config.yaml
n_layer: 8
d_model: 896
n_head: 14
n_kv_head: 14
head_dim: 64
d_mlp: 3584
vocab_size: 16384
activation: "gelu"
norm: "layernorm"
norm_place: "pre"
norm_eps: 1e-05
positions: "learned"
qk_norm: false
attn_scale: 0.125
bias: "none"
tie_embeddings: true
parallel_block: false
extras: ["capped logits"]
init: "normal"
init_std_qkv: 0.0136
init_std_o: 0.0136
init_std_up: 0.0136
init_std_down: 0.00681
optimizer: "muon_variant"
lr: 0.000589
lr_mult_o: 3.0
lr_mult_up: 0.883
beta1: 0.93
lr_head: 0.0119
grad_clip: 1.0
warmup_steps: 200
schedule: "wsd"
decay_fraction: 0.578
decay_shape: "linear"
final_lr_fraction: 0.0
batch_tokens: 131072
seq_len: 512
doc_mask: true
train_tokens: 1195000000
steps: 9118
dataset: "wikipedia_en"
Each number is 128 + 32 x the weight over its row's rms, rounded and kept within 0 to 255. Layers, rows and columns count from 0. Numbers have three digits each. The size before them is the row's rms in percent of the matrix's.

# up: layer 2 MLP up, 3584x896, rms 0.0256, rows 3104-3163, columns 784-895
# down: layer 2 MLP down (transposed), 3584x896, rms 0.0281, rows 3104-3163, columns 784-895
up3104 105:114118155124198129146103067139100148154193168131154162169154133152173154149184172105099101087112144120164126229109137149140145138130122142121100157155124109125107108128127104123123102086155112137093144154145127116181137104103170140152130180114069142136155146126132130115195152141151160136110050127135135108124137071139117139193131102130
down3104 103:133159115143150161131169161117138158121074127109141149091121178145087099110068146117092095051136172141082144125088091057136160179110151118139153152104183129141158163121098128129130144119148118116170074122188130129189160103123107129129121175106172113092129141149124166150157098087123142105081164153157066114181139140143095124135153131128
up3105 102:170130116112136188109117127103126123098081040116191096162123169099180050130145182204112115161144125131164085125142117136164105146161142130128126077154088127089152067101104145104071133139126198126165107172101122087107088121093138183113092177123105122114130124142157158164213076195121111168168183077158152088081126117135127127128116172180
down3105 099:102166090195132158160087134094146130047162116111141125094146071122120141143132185108103097181175139078093180155139123114101131139114098099136185081178155140096101102131168159124037171120135125120166113150159112189207126080143105095104097085093122043154105148147113137137121134112139117122105095155066108162161162107180111210141126140153
up3106 105:136117132077166055151126128170106116147122082073143145073076095117163147120121097052088136149132119146134081172122168150107143112154214160141119141111113149092089139139174143192031108138092105123155168118088139123128153137166108150046152115082117162101052127204086100173105111105154168130083090135102116145149099093165155115161147153145
down3106 107:108132143132154157124118104145110055116107154098209150113108153123149145181123121098132160139183132139128087102141149136145128203144128152080096114136093106037142095096170150098052150169115094077127115113077150133097069118144099109087153104107181081142061094125126130128103141090080121148149135127072144138187106164205124096116136137132
up3107 097:113135180122100123136117113155138111139112060144125158124141099116141080049117095182117128127114056084102087155138117182026117116136109092101183104126163127132153145147136131074086079137179149127114138159103103093126137096104134159125096121162093127151136076117155102159180164168128117044123117145138132114142168162145110121175130135134
down3107 098:141165132150087121144085147152131136115099093127189114197108142079079165145111150096158130107105139146126097134149144094149121089122129174163113144156142110087084098166105101121100144138118114193158135110087110137133147138156104178172126170204112087125116154116197101111130147117093115126113083142136149204154156143101135169158106058158
up3108 101:076183117144129140099093129082147098061164108105144128117095114191146116113118158118094143044112077108141077129107121133138096161126116196105093141149054153149065121158163124149096163128134102143089141106149095109067173021129152129158143185068135159073144128119105094084126147147135142181087212170120204095114167092106126118124174122146
down3108 097:062088121145144145152094145154095111096126139077093144166129111140172120136126084129164205148114153103101159202110181159127147139163185132107146107127140145085082113107110055186178159169170117123156140091114148131204146104166128116155148141073179127050181166089129075133145164170165112139163171130162187087076114094130106163137132168158
up3109 105:154082103175119138067053130115197133148143096169144111197147121216072112104183161125147119095092125103127113101097152160071110126142111149113125130106128149085116078129038115065106156102136094112129190153128175117128109184172130112132130130137138109138101094161143120179178096082077137139116149124091084124118124137117125144196081087101
down3109 097:101108147109135164163122200106153110148114103115149135187149057162136135107161132122161135168153125116073135083117051134132085158136110140124136117061176137094152109097144132089073175076118156135119145104149113185172091171134147080117140135120129073171071086169153144158120155099146087162188113160087127137126115101107078135173150052132
up3110 100:080107147110107056156120147116094179135108068109104115157135141121093104129122115141218146114135102119185122120127137086120144167111147116172129110120128124141141144162117113073145099107107154105134074116124118133158156183062110125128114139146092122131153108183138131106024112121154159109147143125158117199118138163127168201119115184061
down3110 103:088196092080169157217106100146107137084157158129129122151107134050146116154124194147118138159139152096154116122121175208099116115132131128095100156138138113110106114037143159138112125195183098114088096116122124136105092149089126156119054189132096104098160107085106140130154103127137147149048140165170130113159105138145115087065142109159
up3111 088:190104068133098100208137061146062142097087177135112152123094119096167111153116102157131095082095156166053131122196094137156170114115152101122174160145101096152090120092159151071145147117093152130213111147148108141065129109065142121111108099133034121129149168145113104103121163136180206171147118161127121134141113144089110153149154070125
down3111 093:048137157073132144090102107143193116165123156118113101129110133167115077125103123078127197099095125082060219175103131153125095127138126147157149076134138128117168145094105089168086110080132076113106128135044133093197141097154117085199104097150173109124163098076112120135131118128111114078141155163079174121153122185163173116142139222143
up3112 100:130171178114107126148109110104118119108179208144170115167129217111145128112073133140139129160143151169064103176169149072159134123100109145104087117082098142108163132209056040136116119073132134126168124105117085147189108104119093199065141118086153123104166073138040108108147134166150182122098118091120118055162162149078112070126120118101
down3112 092:171182122040120129119089204156182082110124132096125158083110099125110104157093095122164138155164184105103196115159141116110139110147105152071062107151194140157154143134176164113099091138125131153093168130118155126106151100127155107151117112139172144118087154108066147171179092105093128132135112170120124162197149108179107188109090118156
up3113 097:135068093130100132094210124129120118074198105147125142129136038178143130149152103186099115066111085107110067146132146144165112181147163133080096149160179112147107115137120162139118123125099130137153135155095113090173153142176098135133098113110101078073142097172140070154160126081191150128093164144113159119205123104222152096162155180099
down3113 099:115132128113056146160078104116142160234141152102104176106063162076124104133088148122129147142163112113158162117173137074095159107129140201126120118097172093111126112143132128140109102128118118133103154158161117134142107167125182129109075150122156142135146126098142148126151099155085134129109137111166077102058128175090136125098187152147
up3114 094:124114163110234119195108118145126093131132141120124137119147109129094173090077101188086133190166101149128072128113130128103124113118190057068175106162066168104146157211110144136125122166202103165139141133142152179174121096163129115112076176091161100146152119150070129134110146105164107110143146069150159142137101139092078176105116111086
down3114 103:161148144112115157083076114121158147201127059066125116136111137083148097101169117130169156102142092133166116175142122074143132095131118123157161192087179120114144119111154105152079149076142098119059131125086114152143079138090113086114098160088166183102150100137098196169107185099123093113076145124103088142127077165186097166121110167150
up3115 114:127070115112122107138143110090070160116129147134111134113155121189095126133090072172129115062094106116098111094116180111143085186111184127083189152168143038136094108096107133102162178151121108150138104110111111074055151147146088129145124046165097134099151092100135106192120132095158180102104164160132122096108113119158191097175111158082
down3115 107:122097107132127170100113201135178126122172132103124111074164145118093117144197095136152097154131115106088076141136091138137071138164105135075101155139165153085126114153119105147110130108108207153144186114114065120086153118122116124136104103081097095101139124126111186139142159136155087086093145105143117115129145148200093079109203077127
up3116 097:127173233126165119148120162154156064138083121109099128153177152075113132171158167134107125115140074170086154093124197179088150139126102130075148112146142161202133134119182168116148099106184139171117162102156132117149081077156178069126117125129152121134134131179088161094209142074144190110126161092096154132065115103126153159078105067119
down3116 101:123193094148077135124116144074113138121101161160178080114116124188132087153147150115173113124100190126126043161112096104141133100106137163137144118180153093119151144145129116090097153110144158078100139097108064158120167148075149089137115128104150128067142137064121123131120034168205096115092122135125104154155188155126128077141135130161
up3117 104:107176145152166141152072137203134121108162076116139121137123118076100159160143046107150068155142039092127086120163156139115123132126137103095136114173154117131137163149165166184119157113109202156121134120113029141086121165119074147109101062128157155087113139101176115193122175165195155129047121158150108148054119105112130090188107102159
down3117 107:163133143089084115110183145122172097093097172087120117154142150140113147089093104130122104070121061079178168134170143120141107136186127113102129102119140117122076077141138123101228149080059131112114093179127156092101115134097141144105132137140084095130114163084117124138160161134109153114148144106146113101100083111165156094094177085109
up3118 103:145116121089106136089098122134140136108126177157178137067138117152143188111142114104056131122199113161094149132118152124053133130180151164097086068147109056124145123113165176137111120116124100113130108148123151137163196096107110202082151125118128113107123169181103116149118070212140137164085100125191112125094120108077118094151136100158
down3118 100:155104119140114219114132110077122130085123163129151137049099113130139137172088125156147142137165131166200135187156119053160132149122134106091124107113160172135178084127129078097078155120098059153157132137169147170136124159162138146135094119121071150110103050088115166132146132101088133122107124126178111128180134172122172141118162122119
up3119 101:165123126082073158151110183093069152107107096143152093089130164168131150138146110150143095130147111131111106125102122137139172115169096095168165045134106155201130151079171127142107156202154191112106113099123119128115188115130118162136089135089112160135115130088123114114126065148071169157184111165132144116143129105117100119111162116140
down3119 096:134108113117139134160160109103119153215084143152138091160126120126178107100096149094159118117105114162088162140109140102150105149129162108116105190063135040113088198178120103137128105139161060154154148132150069138071116143158137082158135164130099119148211137149120089103200127106150118127160079138113146091125119174157129122147144144092
up3120 099:130162139140168118159160162171152080108133094067121193052081113190157157127082161075188163065141164096139125111154166146081149127150165096117136142176124098126186146108119102108132162151088138085178140089142116166095148091154142100116157178109123089115130171128107139172113171149162141130102094088111129123100143170174136087153082167047
down3120 098:167125121094141106067133148081081116146136175118148102132149152064116091147131116190195182143130185142074159110109093091127119118091127148191064125128097114157155057144083160106090101143140087126138141127121194097120083171114131155132133068128164091088163185134131155142114114106138125102112190130131182140138124133103081128132111101155
up3121 100:130126145136087137100138121154117140180139170139153154220182123129123117172091095078200128112103102106139121129142117101124182148060168116136111093109119170156109083132146131132130135053187121084179137157137127102103199077156176113146144121173149121126120146082137121138111116123113109184173127077118180079114150106115103130107178147121
down3121 100:172143123144164128124116131117107145096174133131102109091142167180147132160132058104139131137143102126154087082098144148169104073170107158128118178192164182135132088159085056103122158143209162084116158116131131155150113125112123173130071132084105155062085130166116144088072102134081174177112161075108186139118056137172171115087110109109
up3122 096:130066150090154117146072090153190110131143130141125129201145164133155094074112099076134153065109168090120112164127086134115066150124096109148165143162164093144120150100152142151117060123117114157100140103113093124096140143152169156127147135148139099095101044163159112153129145117152087128156181106129066168092174150128093156168086165154
down3122 099:144159150137101106100133176110162142223121096109143153157152109115147095147108106131135164091127065095103133121111185142117120176154083090133201150119149157117143139141142143153151174163078117113147086149078198120128123129121124050098144123121099110127135178177136202088118152167133119098104115148147153161154173115141126170115160125074
up3123 097:119100149073062138136146149085144124118127115151131172143061138137121158123141168120129164138117100155141120106074164164107125139100173152120112170131118110116103118069121070158153145154097063150148151152131151115150070230128162159090099116090201121157170141220100115151115081100125088151098116067090155202200112091155115178162132081126
down3123 106:132137076129152135126145111095132158173141103181061155096139163121191122114151103125138116115149130105115153086159133078094139096143123141134091063140151172110094122170183098144102114142140142092104152088099116070088123117125130141126159178139074194098094044076142104171130128140120151156142206155123135126107093078130210119141184121181
up3124 098:137101130111118124100166143134078076135184077147089150109117176151133146141096134121110142131083114108141182136137071126074084099155090134155111081106090120109107128097122225136066119107063083104115121115169145127115086141121128129109126157156180136122136136117133134065133145134106103142073164133166132097194131201130176101141174139129
down3124 100:164100118116126160164124074122147116062134155163144102116077076103148112141063119135129064119126093148181120119100082136145180092132137124094123083105142199145102147109085112131128121147131141199139147121192102135107161135106132035105111123103120139100075128141144146121058145100185092139159111088130121151134107060136132118132093167162
up3125 088:170174096160119130067081105189160097078087170116098142123134107100150143153117161157111120141098173123145135134174102161115131084105154190143137109109096106115132128165087152093099139168096194114145117198150176118083137110144083174127145184128140101136098184184130127098151179141072065165121082127146132081105131091169105174103143041107
down3125 089:209151182100136142118211158129130099105084148164189137105101115141160079118121114141089117144131106087167075118133151173120152143131129098079129130063090124115111151117160139135149116181092088135107139144061106144119134121076125140170045106124099121167209119081180175161142100163140149125101136161133085099143101089132106087106190157076
up3126 104:104117157131121116095135181174122123168096096112126137112149102114141156134116095148168168119086101154151098155139164113115179161162133085118126147125181133120184046133114146156103061167121114099069108119100122225140140108139154153096141122175122198120136127087153140097148143083108175126100122131097146103159112136109104141087136175114
down3126 103:128157108151128091115104200187160085107169093139133097171138122079094137134111108179095174109102159112113151146103076105151135090110114138087105124142208133154169138123153100155125153106116118158177098146162160068153103128107098122093152120159135157153149101186154046083132132123124109092103126125046102106179143098165074092122105145137
up3127 102:085137128225124152186125094123115106187145085146156082138099195128139131159109111161156133098095120125076102097167147152189188071120108121125168138113109191122087125185080108131088198133151139146136079170115120135061158098051143145113085152119152136104121152087149124127111103112155109114138150147174147101122194154126129150180125098063
down3127 094:160173127172131154054135167088118070077105097160132125105134095053115101097072151144150116131130122150179139122140109135148145130168143068149126205124138069116087114156117168150108101076091186148141123179181173117050054123170142104174124161168093126174142127159149124043102139201149129179127103093077136119149140092137109085164127118131
up3128 102:063144118135136126130093099078122108142100121165141145117127095121091095225072137101115120145098125131158112145097137101124157115149162111100076096119173105123105080116069090124117124126196135116106123188165117118091067124131126110145157114199129186110107121187174137120126162190084161169117146109110095078154122162118119114123083123109
down3128 107:183154133233141067142189062122146173116114142101104148179127152152126124171182076145152111120167108062103089175131156127128137164136136125099169219092158132141137159112124124121126141135068087153125121110129091106182142194065171143110136123126245079091114114115110134180078077144145132069104162094084128141131106142085078035123137159148
up3129 099:114153090097190157129160100106127161156088138142149115150117134092155120136129103167100069151134134119136096171096094195179141030159105222161073145160082101131140146136090178136145120200187110105133155110090118164146157083123065097153095147095145101148175161150129125154163145055121171142101104133173128141103084110103093118149117103131
down3129 103:066129119138091121183157088147117150064081104125097148084135097147138132149102138158089133142143112153119133094194146136140047140118180121107128073118128129131134175093106064114138121113166137133135156159125126068121116157154158176106124168151159130170130131117063139120128097112129136115137161151081104102138115099133127163120138144169
up3130 101:103145153144163113100092142113170149122135101069158158102144171157117096120153147083116121093109128137118133099098112101206122093107120119171141144118124093115156085172110152141120143109104145067080119130090168067151083097103110101088105178174159157099143111157127149081155123140136093119085156091082109177127148141158115116099083124094
down3130 099:060167134069140120138120119115129105217090106116119124095072086122060132148083095172150139144100197189129116128139157128107101127093127119129073095106153109122139147112184122149043178139186123146179073064127212128103180124192117136111200119092090120110166120112187151177115127142153086122120143141112107095160076112163101123084085134171
up3131 094:098187164131124128165184156119145137119122164119197128117077108105178203103137118138099113094160067145132155167109132145168133059180115141186188153102113146100080163134142109123116191167135126124165133094129142133079108164127080149143105095140126138104143143097123104105141120129149139108095182147138101143144136160097183162101155146116
down3131 102:112100114107105111123115115110162123135206076111136102162175134122108128141157118120127147101154199149136133132068055066145111255148080079132129110143062148059150140146168160129172171132156129110159131129110088083110130129098144112104171182136156168136128161126181043130095135184127122127200113097133136141176087188131083133178127091096
up3132 108:130080117090151099125128122105081077133151119167131140232156116124136114090153078162066114130104158103142154110114146079168126128128083165177125130176120178136130200133135091096132114129101114103168155115149077090075146033111105106169088167188083136120132140181132122166168110103093148096183101104123153111075131127110144162121123051115
down3132 104:101079149110182164103130103125152159159145119089138079090161157139173079153130149113083068191170116120156089126129143146143127097107179170169084077161068080044104159090147095176050074069161122157119105152112102160091150095167095157095149140132124137139093121150167125119144099129156168117095148201106164129094057108105089128114123129160
up3133 096:111000145120127098139133169128120106208119143200184133163132114071202104100168055122148060114107081133153125120146102082204148138094106104157103125110111107126099127142110188161140126119145144148162113091144098095164122182167127138109158141111092146072126123105137136120183130122041093119105094126145148094153127140065137153136133141139
down3133 098:151136152112159153104156142162164120135075114132110080105147089118141161115137104187135126105101153119099135118106109173144116171129118078179130175139146146158100146174146089140126079181100173128219085103121161088136155107078127065090134127101140105118171194126180133201111102122168175096087140162039160139172081237162133118170135117117
up3134 105:161115103154161142143090145128107162087116113092118143181121102152119129128098119186117150190069141153102116079146151081079122122135151105082158143163168128145088173127098060103046174108180152116130167115141085130128158125119101182141116154145112135130159108124121108137155147161079159117144197128059136105062115137120079138103095129095
down3134 107:086121169145096051124130176090135107183092085152166108155092086169173177100124117192097141071123146166119179089159123143150132144128082108126117070094113079119080138136153077092124122157191127112135134135089150149165149127159133147120138082143160090153090139123093161165155167154117129129177150125169116118129130162136108087087162089156
up3135 102:193126116181149109160129108142166139171156151113181181209121116183120154138167059153142111104122125141145130150112129135099117133170162125108124139093130102062039118099115141078118132105105106195099108150088122143111144159141117216058126131080135154144127072151104107148165172199113108088102160140106157108121093150124105077141178159139
down3135 098:158126126155164025095118096136075091173120128133148167112079161058149136158166127169087120114123088107116183146094170076181092083125100132135121145137096113145113123172140122111167112094103130182158157128113160142133139096139140114168139179141181115118162151145134084075114111115128150143146101068104120102103179117144126132127116135151
up3136 103:105121142143163105093129119110161128146169155086073055057168131095122078130111140092139151094123164082140104107138135092127128085194143128111136190126107107089186171164201090145112143087131140107111079100124123122102143128077155157064166092150080134149126139192104103139171102120091127122117084114154097118121140089103107129116100119144
down3136 099:077126179178143153095104155144080143178176138125117140150104152115134059074103113175135032141082109178095092108147103075094123086122141084038118145154123196139140138075132099151113144153133067168110111119103158081148176083148147146145160142083113102135152185149145109105112141128121162157083083091152127157079152163093169088160136121147
up3137 104:135110109139167143151146175075116088053125101125127122096117143156094138000112162148109088094105065065134074150110088109146155129107146159079124108084114127155138039176165116147099144103128183100156193134113157067103111111168120131132132161118162090117073124124086110175102088142147138184147128107200122127167080113071134113140143147152
down3137 096:160108093126130111129106141174060172161144149128080144100188118061218162112139127173120193156102157102142126099124077084107149110092103138096121088202140173142122159104142165115097147057156118158171148119057143133125128123110130126103130093103135163111130073091093125169160082105155159104133158147106161118096140137079118118131116127107
up3138 095:117102073176130155091112155132082118130138189137128159205140093119153140167160139156143165156118112216141146124119152117179082102130122153087157150118081135147092137158190176166152111121107121124127161096121128077155093097120134197119095181121168132130144081109146091131155103155108073142153124091102177054137053152154132103102117096121
down3138 111:200137127097131086126136108175160134134088135130081130086115108155109100071183119061131104077076122094169077105135162083125166086191091100153123152115142148139082178138129086073136103129085152137099142145073114081103163083172182114200136083135088097167142151126111079183114136116078105098126124163067132112146150141068115172102119147134
up3139 105:127069075120139157092084155164108101115159125097136084157115177114159142099114114090136096167130097136131109144115170171131106192165163143152130083134057082106141092084136110097114133118133146124141147132148137123117100170107148126092160148143096083132116103092119129130069153119132124155114147066099100218159086098086133101100121145161
down3139 100:100123176079156152134140058133086158106082138110138125093185107111126133128185122146126184105134159112102174132092116037152210143135108168180108092116157092155149082160158169146176150128106102175159096101165123167202171071103164145129152191052090153144125188205101112038179133139138157157140147158145147114087123169137146062120141146140
up3140 090:094170171137116120175112189127186145127126201110116134170095121081149109109106158150121146104137173110148074169133196126126181114121138082155145094119111095144147111108133067138226105147126206103107125153174162180093096142104143140079093171121088130118172152118181174161086150110083080156135074116087172133113131112103106090107160090097
down3140 092:121073141099156130132133120154118089133056065096141117079086120124115119177177099095115152103117132066143136114139081077135097146131131081146105136160092142096154082188127141115169136102118069138103153105129146089107148136102178095127164105147147087147066103143121081110069129155096194113128163133154157208143134099177179108135121158131
up3141 097:167158138082071064130114142128119162130209116110134152191119139142094165187149138129083137168167120155115104119181141187172124153119116161126131111135084125126117093136123126117141125115131158079183138170126152111140170140187178125125140093119101209126102133116138096123155127135084124116037106172128085046069124135101164083178075155113
down3141 110:088112109093110158140138131091152171118147148099130141101128095182105181150069119158176107086216158147144138093143154118146091072117160146107161113126151103111106074078110087171150105110112164180121157113090112159133176157167160177144112095127137108119121123125158170117133137135110108085127131151101122092101129164194085100174140086105
up3142 093:128180116177120127105103093098138130118131131166133126099154139104127049114102135112109135153173098079104141133114123115155129105182050116054129138133096079177137194104143137159153141133118176139109148160122115130142148125141149111114145128062140130130072187087157101108177090112083074164119108086105154134075165117157159150134093137162
down3142 097:128138163170162132114123117168153120107109166124143132125115151105143136157156122171139102140177136187089143220131129128140149119114135195128162199141126129081094086151109132126121068136109086191130096113194129149105086121114094137127156151157053153117172128089100138160118113116117175117130071101048196155199128157123121105126151111061
up3143 105:062191164132150109165113130089103088056179088057149143142087120170142001103104129110096132128091165118066150124131119126104118088192094140142170148156111157126078131095112161138165121115096124126147129109111148094126157132108118078170142107123152114101112109103172097144149172093103084180159162158075100139122162182097148180127184133123
down3143 103:102124144159137165082125169187095083083189130169142112079131121157166136163178118137137106091085077155107115081089141152113132099135102127119127218126101226123151084205138132161110151135140099056102144175160147094103048083134163096136103153121087131107096095132105186114170190088100130128158171124131120144129096185180065076131199140113
up3144 105:130124077135114110164127149112155154148064133108089110178156177162104141118183107109112145164065161127091062117116156131169101140148152141171172144152162177091075156083173168140079160118135093144184157119109161186166138172123153116125123104096169117107128179103155119116153051130137101105145121191116139075116119158186079159092133173123
down3144 112:172124121145088071138062087070089160129144139105111148121133093124157157085103079166101147140122182090107135121163124113127151159077176144091094110133154180085103179132105140137152104118119129094198112141164104123097141102171154039078138099136094114159134158140102138103079161100178209150135116139145169113151147159144148169096149113116
up3145 108:135118126098138135184071144140104181155132102104134132089171168110105095149120132129100127167130160166129149100075193132119100164103078068166091116196192180125098064160152122150072117123159086147130147134081119149121183123095142167076116152098120159158217115120112158133119144182156124182163172132094160147128174043113066092155121142163
down3145 097:065170137095120113123077140104165142141157177194105041113111144138150106102104120079136130124109163157107207147157142152159154145132152139141085133120154176108073138108105111098103147077078171123108106113143149123201061140161154126185160154124132093181066136131168164076149153147157119130109120142138210116151142116121122127120096108070
up3146 114:134122146136125137088116178129142155043132128135110148150157121150125082076224071185092130092121191124149160162157075150172096153143190154147142175090184110162134174104184045125147110129129131163164125100166161150178128162155159123091137138100123173072056154118170162142118137131114121143081114087134098096172156160185130145119172101143
down3146 109:133122103152116141122093121121161102124107093091093150120114166094072113106160081098074069184116103194087107116111111116100175134163195134122102068044159161129119148163173116121113146105096150134168135101183195147123121146151121094103156140107127126130173164136158135147100135116143110091146138127111144136176178143158156187123142149137
up3147 104:134177113126154130122146179109113103094198137113091131173104146147112108191186103099090132098143110124119149133116196154148100135185178102077205141122107118099066086144185114143153114078155137115164194117168213156062148045120064092131217154106146135091133176092123154129078145107212169133095155147147107128132118104157143072134142124155
down3147 103:156168137097127147109102094103079105143114152110145096151114189119100115127107127165139095157140075128133090103146178094114090081092070146161183127134184151122155125124113148059098095151112117160097149109130047119155116111144129156143044098100182153157143129133122198140120157101102103182143075173135164105122125130117138108160139166122
up3148 101:181104120155113078149079023131151144143125165098083147143167149129137140108146114115081147117176079137128109119183182128102136093115081110087166160136136169094158153142115106125120091155105134117141135131151105100147187073125144152205121106131119165152168171119143151156094114116046138158144190139098105138141104146158158166118034095191
down3148 103:155130072088204151126083152093096138136141142108115082142150158097131114128090094136171102118157156090218140189076100126178087133140151202166151171112103090152100122203136120135128104103160114148150092134141138171131103081130162107130151153116153157091129138097149154102121134116103175129166115101054171200136122124108140068056167145139
up3149 097:158127077149202068107090081161151079159104136154100123123154127080138138178205120129130144082056077118139101141124119097104060154183113035181118162095170151125095153103171173145107126086150126118129070134195140148115125095161165108174128230104115146133100138175134153152165133133117131140180127092126151119122125127127104090075138123087
down3149 097:128143137135075111121172083144118098118114141083177105180146105080150154127111112138173156095226100161135168066216137084110110114119102142153153106067117122135176186122147126096110062090151121120130165196075107122180145089178115129116136166145094111149142125121148105100123159200136137111087121121142140139085099153132207145077124126121
up3150 097:123103120180104128112067125134171135099144152123124127202123126081122132122140146095089065112129157125129129101097110106154189099184147104131148185143109110102130091156042124166081130087133183189192120154149182121102084114142088165114130085154095150159116068163117105145103157065105124064139110139190115084130094112103133129155076110117
down3150 099:142116113151102150118135118148104154069109137138111116126143114146195198166092119073152164191104132104177110122106146179099129201103136163111186101144205094103097119130138086142139081150227159086122142135121137165173140091142093184164132147107157103086119096114106136176166084056126147136101125109099092115176065157153081108147109101130
up3151 104:176140135089210142148121097149147155128121138113121066149126123119135107158103115102095131119120096132140082090119096115156197115159135138117088180116165092148100118163107173087122134229134153132089121124086108119109098146133141111144136096079104159057183070179096162095204141148099102141141053149116126138156113153093154110114158068139
down3151 092:106184130151127115155151130189124135165203150110093120115127122138084122129176074163068048155137118108097109104169185198081111152157121091132104125161143128114098093089139106090138127103135147099188117121078188155158158126142115109111079135088086143163109129140115135149121068133162092068081169098160120119134223079124163144133107101164
up3152 099:060076155163134153097096171113162153126104151155138128160140107100152049124169064138182134056096121106119131142099100107053044195162162108093095117181145116116120031127125056133104155119152156148116119154209129089101178093135139143117079148160124107161144065159225078161138151135109112134172137083099144109116101168113126121134136148115
down3152 101:119156131146145047125119164162138045130108100084097207186131135152174115123126140184107047181106119163118185125075183102130165092131111105136113139042152145111105195137129098082064135168123151117122103121081112151131163119115150133170127117105151124113100173083110122130081079154140098129092129180146105132061119154063115095134144117128
up3153 095:155070161122147113133104128095084113131147151098087159132110169114191178132126156139115067111183107111129148152168112098163207114116167135148138139139110146116147161178072079117102186138170090126165134132126140124137097187163190106123128160158122162197136086176122134147147116188074133113071160131131126115071088179145126081067143130144
down3153 097:083129109137126150128123190144087155158149085142176079126181106109137134096130091172149119120098191122087242070116129134116099137133131133144084128079155085159078147123181134136134114125144149149149111134084148121083109155100114143082145102082103092094158145051173168096109164113157067164140165131148163157159189127097155111132122093157
up3154 108:122093160124094146098123129150124081155153102125124095117125090176105114107125113107111166114139189112160162109150163088164149142092092104114180123120113150155079134108112143173091109083144128121098162140119173110173089136146132158159138167131121185114159103136167126169168179145082176088167064128084128093093127118094087095100094065082
down3154 100:143102087127107091136099193173050157114203163169100124093092097093108117142108111132159107090127084098125121151166143023168156131085100165208052098148110179123170128156141080130116107113105155162140101129175106107123135158117188167109114115153072073145137129089153207172189114183046165100149130171147096177135135141144062088149129131115
up3155 105:115144109194111131097130158090118123133098106105102118214110077138145168127126158112088200140090146190118122108123152120114092151109100082124128137093123088157156165123120203143213110125096114123129094102111110223132189197137103144147150167128176139095161145103145122155135113072128062121125156131089146127174116095147154125152130125167
down3155 117:073143081122155159090117105112089132109085189120161106088084090214072105141123122144178148173132115109130150145108163081151094121099174173110090155138092100183115147089113136093192131110122093136088112159190181187126118101214197152089128076147150105157214108135129103133144115161123074138129123051068152154073144125085127110057119070089
up3156 105:154110074099044131086083156122197093169160202137130140127139191121105151151142120064155107082149148134165133160095081082128125093129138163119125155135136189108151085093147190144155141048118105127121179108115092141078163143119143093148131132152155140149073135140150130188110099158141107093133118132077130099178146086075163152155126127063
down3156 101:122161138139114137128097115125150114093148110177105083093166109095081099182135227091197164097114134130137079041161108151096110139069168118144143097189160156084130131069085096127127089078121118145093154104126129111115162202149152110180137110154167115208115157176085082098164080064169129112068151135163135201171131115114134127121122128081
up3157 093:142165080177096157090102102098194114115135146123167120161141079083163183136140204108066126193157135169124098137146172083130131134154116092127147126116073161123133164120172100087138117137109163124140091118146115173169200102167149120117176120125105136168136227136167104116091118079119092103139161172123163131093149096066174103085110107155
down3157 109:079123161127118123110172122128099098117144133117098136142084193139159104156106101110154130092132102156168106126118075162111138147137172154135133153135202153128125113114131132164158215104140121157121129091141128085132063143102065136132129101117161135164142076100081128133138197183141160113123100066103112136180093121160066123178137122150
up3158 100:151136048098121156128132104153119146203160173109087185107142110136107156128179170123225114149166106109157117066152148099095119135097152124160167093184126131147111123107125144170114072144162179102122093151110128094153114166082113118129148137111094125129151084097128111106134097136127157124083077083133131154124167153145108113151129117161
down3158 099:156110183143124182107105122179157134059102101145084171173154130116104101135109142117115142099106130165140171182143186107108088130136121162168113079109060131140096098094151158096132120144112055149099118109145088123152134126126144107095086151178176156065070170193184120175125088178128115120115148061105101114161092148151152156144093120145
up3159 102:123099135205182151126141118171078149137103073077103053113123142127134119141135106158081178148116064129143076081080171126150145115098160136159167050154157125103147142195124150129071110158173119102079127143085111135087138122104138080072187152134110146102055130101096129101116101103115142118136121146158132147107148145118149144106126118081
down3159 116:137162142156102143110115113129109161137162122082164122124107083147132174147192159120136066149095113190083150118108158117092133124173136076202157109073078111053168097181143179137135087157075105126115108114077132118189178152095178097113073111129144115169117167138096141165064138148124133216137171172147054168183109129099155048158122113162
up3160 102:107112193128121104084152138139100135115139139127138010117104145139050101138145162096138118098166114129138090088162054089142113112082125110068150086151129063126132144098097161094179115110052105132171168109113090114147156161150132106142108085119114153111115104176130087133147134105093181169140079105131083128095185140160164161155106053159
down3160 089:114118138156180157144138114126142156120172118123118129170158061118139116103179110112160120169117147115119164092105045123171153136103134112149103086138177125148159107105083095089097136109099105107126125121120099125129125147094064115100179095081211148120053093115115119162071161139143126147083194139218090168140139191141133115098119136070
up3161 100:138178087144078145116070136140123117113126104114137146149075109145132113147191144121155108128132128162149140141093188195127122114097189104106177163159085177120114126165165141092125098142129135162093147140172093144120117066104115122115102152155141194104093034208155113131138061227097100118128119082146187134112146137140110119069100138150
down3161 101:162117161171143143117125142166134120100117138175128159127125169085087143151115107216106170113118134159125130141143127078068195176163106133066185124090127181128141199184116135069174179116113062073164136149204116132168186118141131168115126115133154126135085118137154133148110165119035088121176168133135193186160147122142076127113087099152
up3162 101:143114113163151058090122141129124148163087132165088181152124169071176106081159146157150083234128169116144117135159130152106139100125128067196117114116171127210201133122144129109111176123126136118115143201132106121119137170176125180072043114093103119119120105147126180089162134122157138152076101153120131134072094158101134123121090075162
down3162 109:122126127158116104100072192107115108143135098174133052121128151071106137140122156148126116147130116149132232113102191166140122086151113160130124152115105168117101119116130106145133065161165108091139131097116120045170040127133141079083131125137092113133142100146197185124108125104088168123180205102130139117171135162153085136145141067132
up3163 100:089114113078181137172147135148094118148163120073142080159118112153138109140115132139106152165148131118113080155148162228160172127134107101102122094129101108117082150153118109142148078163150173108126131150128114154114085115164142231102139150082120168101129154131112104136121169140192183110100167123104148106145140122179139096149102184135
down3163 097:192118119144136117150118157171099161082100171190101116060137155144096155125156168068154098141203184134169092147142117090072145146184128177180147142116180122135111131166127125086095117109117070143128111169137130127115108161048055150142136121190156102121140140101098137130118126086138108157099120155133129080145123180138127094133159103100